{
  "n_layer": 16,
  "norm_place": "pre",
  "norm_eps": 1e-05,
  "positions": "rope",
  "rope_base": 440000.0,
  "rope_fraction": 1.0,
  "tie_embeddings": "early",
  "init_std_qkv": 0.0258,
  "lr_head": 0.0081,
  "schedule": "wsd",
  "decay_shape": "linear",
  "batch_tokens": 65536,
  "doc_mask": true,
  "dataset": "wikipedia_en"
}
Each number is 200 + 20 x the weight over its row's rms, rounded and kept within 0 to 999. Layers, rows and columns count from 0. The size before them is the row's rms in percent of the matrix's.

# layer 6 MLP up, 3584x448, rms 0.0851, rows 3503-3528, columns 320-383
086,191,199,215,218,223,172,202,193,197,193,176,178,193,174,211,175,213,195,162,210,203,190,174,195,242,200,183,205,224,195,203,196,159,204,210,203,206,206,232,220,167,169,217,169,187,197,207,235,205,204,198,233,179,212,197,206,168,195,163,194,199,208,186,198
101,245,215,181,219,173,225,187,200,209,188,205,213,240,183,195,182,224,146,205,202,161,234,207,181,223,214,200,178,177,192,187,220,197,196,205,216,241,219,224,184,202,180,196,179,201,188,224,203,198,199,163,197,195,211,213,196,185,178,240,239,137,139,188,223
059,157,208,232,219,195,187,188,159,224,230,193,238,170,197,200,208,196,228,182,172,170,169,205,187,191,235,223,197,215,208,204,189,210,184,213,197,196,165,226,179,203,170,207,176,216,214,191,187,178,205,194,197,220,230,171,208,189,161,167,223,218,222,192,206
147,216,189,210,183,195,184,240,189,209,214,169,226,190,212,144,219,245,198,206,178,200,174,185,212,205,200,175,188,201,201,191,225,197,229,204,191,197,189,183,182,179,203,188,181,199,226,233,185,204,189,187,198,238,192,189,180,245,230,216,196,200,188,192,202
108,207,200,241,173,225,225,179,192,172,227,195,196,184,168,151,181,213,187,207,218,202,213,211,196,221,237,180,177,201,196,188,172,231,190,197,208,206,228,197,192,174,211,230,183,190,178,169,201,214,153,185,199,224,199,171,179,185,156,229,193,186,202,199,210
129,199,173,217,139,176,186,226,221,247,211,173,192,183,187,184,183,179,180,206,236,212,255,198,190,201,170,233,199,202,209,224,199,184,197,184,187,193,208,205,211,178,252,172,175,220,196,172,187,223,197,215,230,214,205,192,198,181,199,156,201,205,223,213,223
106,173,226,177,194,191,221,221,200,241,198,189,226,210,217,235,231,170,218,223,175,180,220,187,198,197,199,214,205,192,222,174,220,197,210,172,202,208,203,196,208,148,203,185,182,206,190,181,210,172,192,203,226,234,197,208,192,203,218,209,201,176,165,230,191
134,210,210,206,152,216,211,234,189,202,217,180,189,203,185,203,168,158,211,229,220,208,197,145,204,206,211,202,194,202,203,204,191,210,188,191,176,196,217,188,172,177,228,152,187,229,221,177,199,225,199,184,205,190,216,183,215,248,142,167,180,195,205,208,202
111,213,188,236,168,187,175,214,189,211,176,154,174,198,192,197,188,184,204,216,201,206,166,217,200,166,187,215,176,213,205,192,209,212,183,226,213,212,164,210,188,217,206,172,191,206,199,229,187,186,201,222,207,235,203,177,223,175,192,194,205,187,222,188,201
114,191,186,217,234,246,228,233,199,205,218,177,192,212,209,232,197,186,199,227,213,157,206,234,209,227,211,208,168,229,219,204,172,193,195,204,182,177,198,171,217,243,200,206,210,196,168,226,201,190,183,164,173,214,220,218,196,210,203,198,166,178,221,208,221
104,226,210,195,153,201,214,244,230,159,238,176,225,179,206,205,201,190,171,213,208,185,169,216,205,191,214,205,192,216,208,215,178,201,203,224,228,217,176,178,194,188,197,175,179,188,188,170,192,184,241,189,204,210,202,207,182,212,208,204,184,236,179,216,184
106,209,196,207,185,205,204,213,181,190,220,201,204,193,244,181,192,178,226,204,214,200,201,172,237,193,187,220,178,184,182,199,157,201,229,197,212,180,222,226,179,178,192,180,192,246,181,203,198,225,195,185,197,198,229,218,220,215,222,176,229,207,178,213,211
059,198,196,235,165,220,199,200,227,204,198,182,235,238,243,196,225,199,220,222,176,181,180,202,222,217,167,193,201,203,182,188,181,187,193,198,180,212,242,183,241,214,210,174,191,205,207,175,213,208,207,193,184,220,199,222,200,216,233,184,175,216,186,191,206
102,212,185,210,208,187,186,222,172,211,199,207,177,188,199,205,193,186,202,193,216,206,181,176,208,181,220,170,182,222,170,197,186,217,200,212,183,229,186,208,209,182,203,185,231,192,180,198,121,196,186,202,181,207,157,194,209,173,215,205,183,197,197,201,204
072,220,192,225,176,209,201,188,192,187,224,207,166,199,185,190,203,207,220,204,202,229,219,192,190,190,213,167,225,181,184,207,210,176,228,192,205,213,208,227,192,201,215,180,175,197,193,208,215,212,193,216,232,205,204,234,184,180,188,218,207,206,207,199,218
092,179,199,183,215,206,206,233,224,219,226,189,193,201,142,210,179,208,212,217,187,236,195,204,202,186,192,205,217,186,179,238,213,222,264,193,210,231,187,218,236,216,198,207,184,189,203,221,207,205,201,202,203,203,200,212,175,184,208,207,218,173,194,191,198
061,206,219,179,188,183,220,222,173,222,210,190,177,180,175,231,226,231,180,213,203,214,175,214,217,212,190,202,226,210,205,167,196,214,160,215,190,174,192,214,233,217,241,171,175,201,184,250,197,187,206,166,169,180,213,188,191,207,185,198,167,223,169,193,199
067,209,219,214,201,217,213,171,214,194,206,172,211,212,156,184,197,167,213,182,185,196,215,217,185,188,212,194,186,194,210,215,216,177,193,212,193,214,223,194,235,204,209,168,192,209,217,186,191,184,210,178,194,214,223,186,179,225,186,194,201,210,175,192,185
052,187,190,171,180,194,208,225,223,174,199,184,218,197,201,205,216,221,182,210,219,192,192,175,205,213,192,219,197,182,170,205,200,192,198,222,178,207,197,188,174,205,214,202,235,187,207,208,197,211,198,176,198,216,198,189,244,176,188,188,203,230,230,208,185
044,215,191,159,202,154,200,171,189,223,219,233,217,219,215,198,238,221,187,181,196,190,167,223,226,167,217,207,197,161,183,210,202,195,200,198,213,220,201,216,195,232,201,209,220,218,186,195,221,197,211,229,212,173,210,193,215,209,159,212,221,186,245,197,196
090,200,178,181,175,199,187,181,193,194,206,151,205,211,220,231,222,185,189,257,206,209,183,212,201,234,212,221,206,211,186,190,192,196,165,206,203,209,223,196,199,152,177,196,224,202,229,208,230,177,178,194,200,213,203,244,219,206,227,173,211,187,189,209,210
139,205,216,204,207,206,200,208,190,190,220,206,185,221,201,201,200,170,195,199,191,209,188,181,194,191,247,197,203,186,216,173,217,208,214,175,214,178,187,187,192,180,213,253,206,195,213,214,191,155,199,156,194,165,183,183,228,237,143,191,209,212,209,197,194
068,172,236,195,176,204,164,256,195,197,205,186,206,214,233,173,222,180,199,193,200,164,180,158,194,190,182,213,192,205,204,193,220,204,192,199,208,231,249,188,188,199,171,195,196,186,201,144,201,177,164,181,164,234,206,194,210,233,224,196,178,181,198,231,182
125,199,211,210,232,198,173,184,189,185,184,200,165,195,215,202,193,218,182,229,200,195,207,213,190,183,228,206,230,207,183,238,222,200,188,210,196,191,209,212,193,177,217,205,200,193,202,200,195,202,218,209,208,220,203,193,238,204,204,223,181,185,199,218,210
073,201,182,206,226,201,219,202,179,233,234,185,169,175,195,176,208,243,222,230,161,217,213,216,224,239,224,186,197,202,236,151,193,218,196,176,190,216,204,194,201,181,223,160,163,194,229,198,205,214,186,185,196,255,191,202,208,223,196,192,177,184,165,207,208
024,237,203,178,230,203,168,231,210,232,156,235,198,170,211,184,194,189,254,197,175,224,227,199,185,192,207,202,219,175,207,170,220,171,196,191,183,211,219,213,186,192,205,229,192,204,204,194,175,216,201,197,199,197,253,188,231,206,180,206,195,175,204,187,183
# layer 6 MLP down (transposed), 3584x448, rms 0.0435, rows 3503-3527, columns 320-383
083,207,245,190,178,203,195,170,206,195,217,210,151,199,159,217,188,207,207,188,191,164,201,189,188,211,219,206,206,208,206,198,219,203,181,213,237,183,209,180,174,219,189,191,188,233,187,224,190,210,190,207,183,176,181,200,216,212,181,217,205,186,185,187,194
093,184,212,196,224,195,194,181,187,179,154,203,202,220,180,200,210,209,216,216,211,202,210,222,222,241,195,218,177,216,186,180,189,216,177,194,190,190,216,208,174,170,202,211,236,207,207,165,209,187,180,195,203,206,199,164,222,166,186,232,186,189,183,230,175
052,199,218,214,188,219,205,176,188,192,184,198,188,202,181,218,227,204,234,210,181,201,215,189,180,170,204,200,179,236,219,184,226,183,196,189,174,233,210,185,225,235,194,186,229,219,186,199,232,196,187,185,200,203,226,146,168,154,208,219,177,173,171,218,222
143,200,206,208,218,174,192,204,213,223,198,241,209,201,197,191,198,236,176,198,232,173,151,199,146,225,173,187,198,217,213,207,211,188,173,203,208,219,185,156,217,196,198,207,208,205,205,189,183,167,193,172,191,221,142,186,213,220,178,222,163,160,184,244,179
106,240,200,194,211,161,196,243,193,184,203,176,207,170,191,145,173,207,198,229,220,192,198,232,176,200,184,222,177,189,189,177,129,186,188,191,201,197,218,208,182,233,186,195,210,180,175,180,220,164,223,179,180,226,195,219,176,188,154,227,219,197,159,152,196
115,171,206,213,189,223,180,168,216,182,156,201,204,216,233,205,185,200,216,184,203,194,200,189,198,216,160,212,210,232,227,198,177,191,174,159,179,208,203,227,193,206,212,186,187,230,202,202,200,214,207,210,206,235,213,184,207,180,171,208,226,219,215,190,226
118,200,190,170,166,202,211,201,211,218,200,174,212,220,196,225,193,190,193,200,195,225,204,155,182,206,158,209,212,167,232,210,171,262,189,173,180,194,158,237,160,202,205,200,172,182,208,200,212,185,169,181,213,220,174,191,200,229,239,185,221,200,235,225,207
146,236,184,213,210,182,209,233,214,218,202,196,173,196,210,187,201,200,199,205,184,184,214,195,202,193,198,184,176,166,202,228,202,195,214,205,181,185,221,179,257,186,168,218,215,244,229,219,223,203,205,208,205,181,226,199,196,227,213,186,255,207,233,221,200
108,197,185,196,176,205,211,217,183,191,199,181,184,220,198,210,205,227,219,196,191,210,217,216,214,185,172,176,181,182,178,231,232,177,210,189,164,182,200,199,205,167,207,195,201,174,190,172,217,192,145,215,208,144,223,205,188,207,188,224,242,190,222,240,210
106,169,211,211,198,180,219,173,182,208,203,188,219,146,209,174,206,206,213,170,178,239,202,188,223,200,178,191,226,199,174,176,219,172,183,210,170,184,246,218,216,200,203,188,231,189,192,225,218,200,225,172,209,207,188,214,213,197,198,154,160,230,197,180,207
114,184,206,214,197,198,196,188,170,167,173,190,170,179,181,197,222,212,220,235,196,188,170,223,192,226,197,220,203,193,196,218,205,201,235,208,234,185,191,236,157,198,193,197,194,206,183,195,162,224,194,184,190,153,220,228,212,219,202,206,180,219,171,170,178
111,188,146,192,238,239,208,201,240,184,234,180,174,187,158,197,184,235,184,198,201,199,189,162,177,209,224,185,229,174,226,212,167,189,226,172,218,205,225,230,193,195,204,189,180,222,165,190,189,193,210,184,166,185,195,191,173,193,188,184,200,172,148,243,204
059,202,198,189,250,199,207,204,167,201,167,191,196,184,162,219,195,198,163,195,235,204,217,193,232,215,210,205,236,213,188,187,183,180,179,199,181,198,166,222,189,181,187,213,212,203,190,212,227,186,201,191,186,215,220,176,190,184,200,181,222,205,206,184,214
109,207,179,217,219,200,197,207,165,205,178,195,162,209,188,201,170,180,217,204,219,207,224,196,206,190,191,188,185,206,171,206,163,209,199,170,190,194,224,212,197,238,183,196,210,154,189,222,228,166,192,178,179,231,189,163,158,161,195,232,211,214,215,205,180
071,214,178,220,193,199,207,210,168,216,196,189,147,190,214,192,207,216,205,242,182,213,206,209,178,235,214,194,177,166,202,185,192,193,247,191,202,191,246,180,213,132,194,172,180,196,219,174,150,165,227,215,182,187,171,222,207,156,194,179,190,198,205,193,205
086,196,212,215,205,183,228,225,182,205,206,213,197,209,188,172,197,246,185,186,196,192,226,205,211,229,169,215,221,196,199,189,233,189,202,228,209,227,191,234,185,213,196,184,206,250,171,200,208,201,206,197,214,226,219,191,194,176,186,191,197,184,188,178,201
055,201,209,200,185,204,234,177,212,226,217,197,167,206,184,197,209,202,173,204,232,199,207,188,181,198,174,204,180,219,215,196,175,219,186,207,245,192,171,213,191,176,228,232,221,194,209,204,227,195,158,211,207,206,174,203,200,202,181,190,180,206,178,202,194
066,208,182,175,202,195,220,190,202,216,192,198,208,174,184,207,172,142,175,198,198,163,218,199,200,220,210,233,194,181,194,195,251,200,200,213,182,217,191,189,187,192,179,176,201,205,194,193,222,188,177,179,194,178,158,184,203,229,192,202,218,205,189,193,208
053,170,194,194,201,222,183,157,228,218,192,223,206,241,201,190,189,194,183,227,176,217,202,194,219,184,216,222,203,177,215,202,181,184,190,181,218,166,174,197,215,220,193,219,259,173,167,206,198,195,230,208,197,201,181,166,158,190,202,204,188,180,219,216,197
042,223,178,200,193,211,189,170,231,191,190,221,221,199,196,192,213,190,187,171,195,189,170,208,220,181,215,191,190,191,192,200,165,217,180,173,219,195,211,190,208,203,191,218,249,191,210,191,197,179,189,200,171,171,179,214,206,193,174,218,230,201,243,178,197
097,206,205,194,190,206,197,191,210,198,207,191,174,178,195,243,173,217,207,189,208,187,209,224,207,222,222,176,193,200,208,238,227,198,201,176,212,176,230,230,174,237,208,171,174,222,181,207,200,215,234,187,220,205,208,242,203,186,180,235,227,183,173,196,206
147,178,191,191,215,173,168,241,238,190,180,206,219,197,203,180,214,210,188,210,214,215,237,193,208,220,224,204,197,156,233,176,181,195,197,156,217,189,225,176,191,204,186,188,210,208,207,200,185,183,197,194,170,197,199,195,168,240,217,220,151,197,167,176,199
072,214,192,182,202,197,197,210,195,206,214,215,194,206,190,232,204,218,222,201,169,180,188,170,203,223,163,196,181,210,175,230,234,200,217,183,202,236,182,212,202,173,208,158,184,205,196,193,259,211,153,213,197,190,174,177,216,208,195,219,212,212,208,212,195
129,220,150,170,156,209,212,199,207,201,194,230,192,216,217,214,208,211,214,192,207,189,185,194,231,212,228,188,190,206,180,219,179,251,186,209,218,208,199,167,225,179,213,209,180,175,224,225,211,222,168,167,190,215,210,239,234,172,204,201,206,231,234,180,234
079,253,191,188,232,195,176,179,208,182,191,179,186,206,199,183,216,180,262,197,203,212,197,223,203,217,207,211,190,184,213,154,201,191,202,175,221,206,193,221,190,212,206,176,193,189,221,191,257,183,200,176,213,203,183,208,176,204,199,193,235,207,185,224,222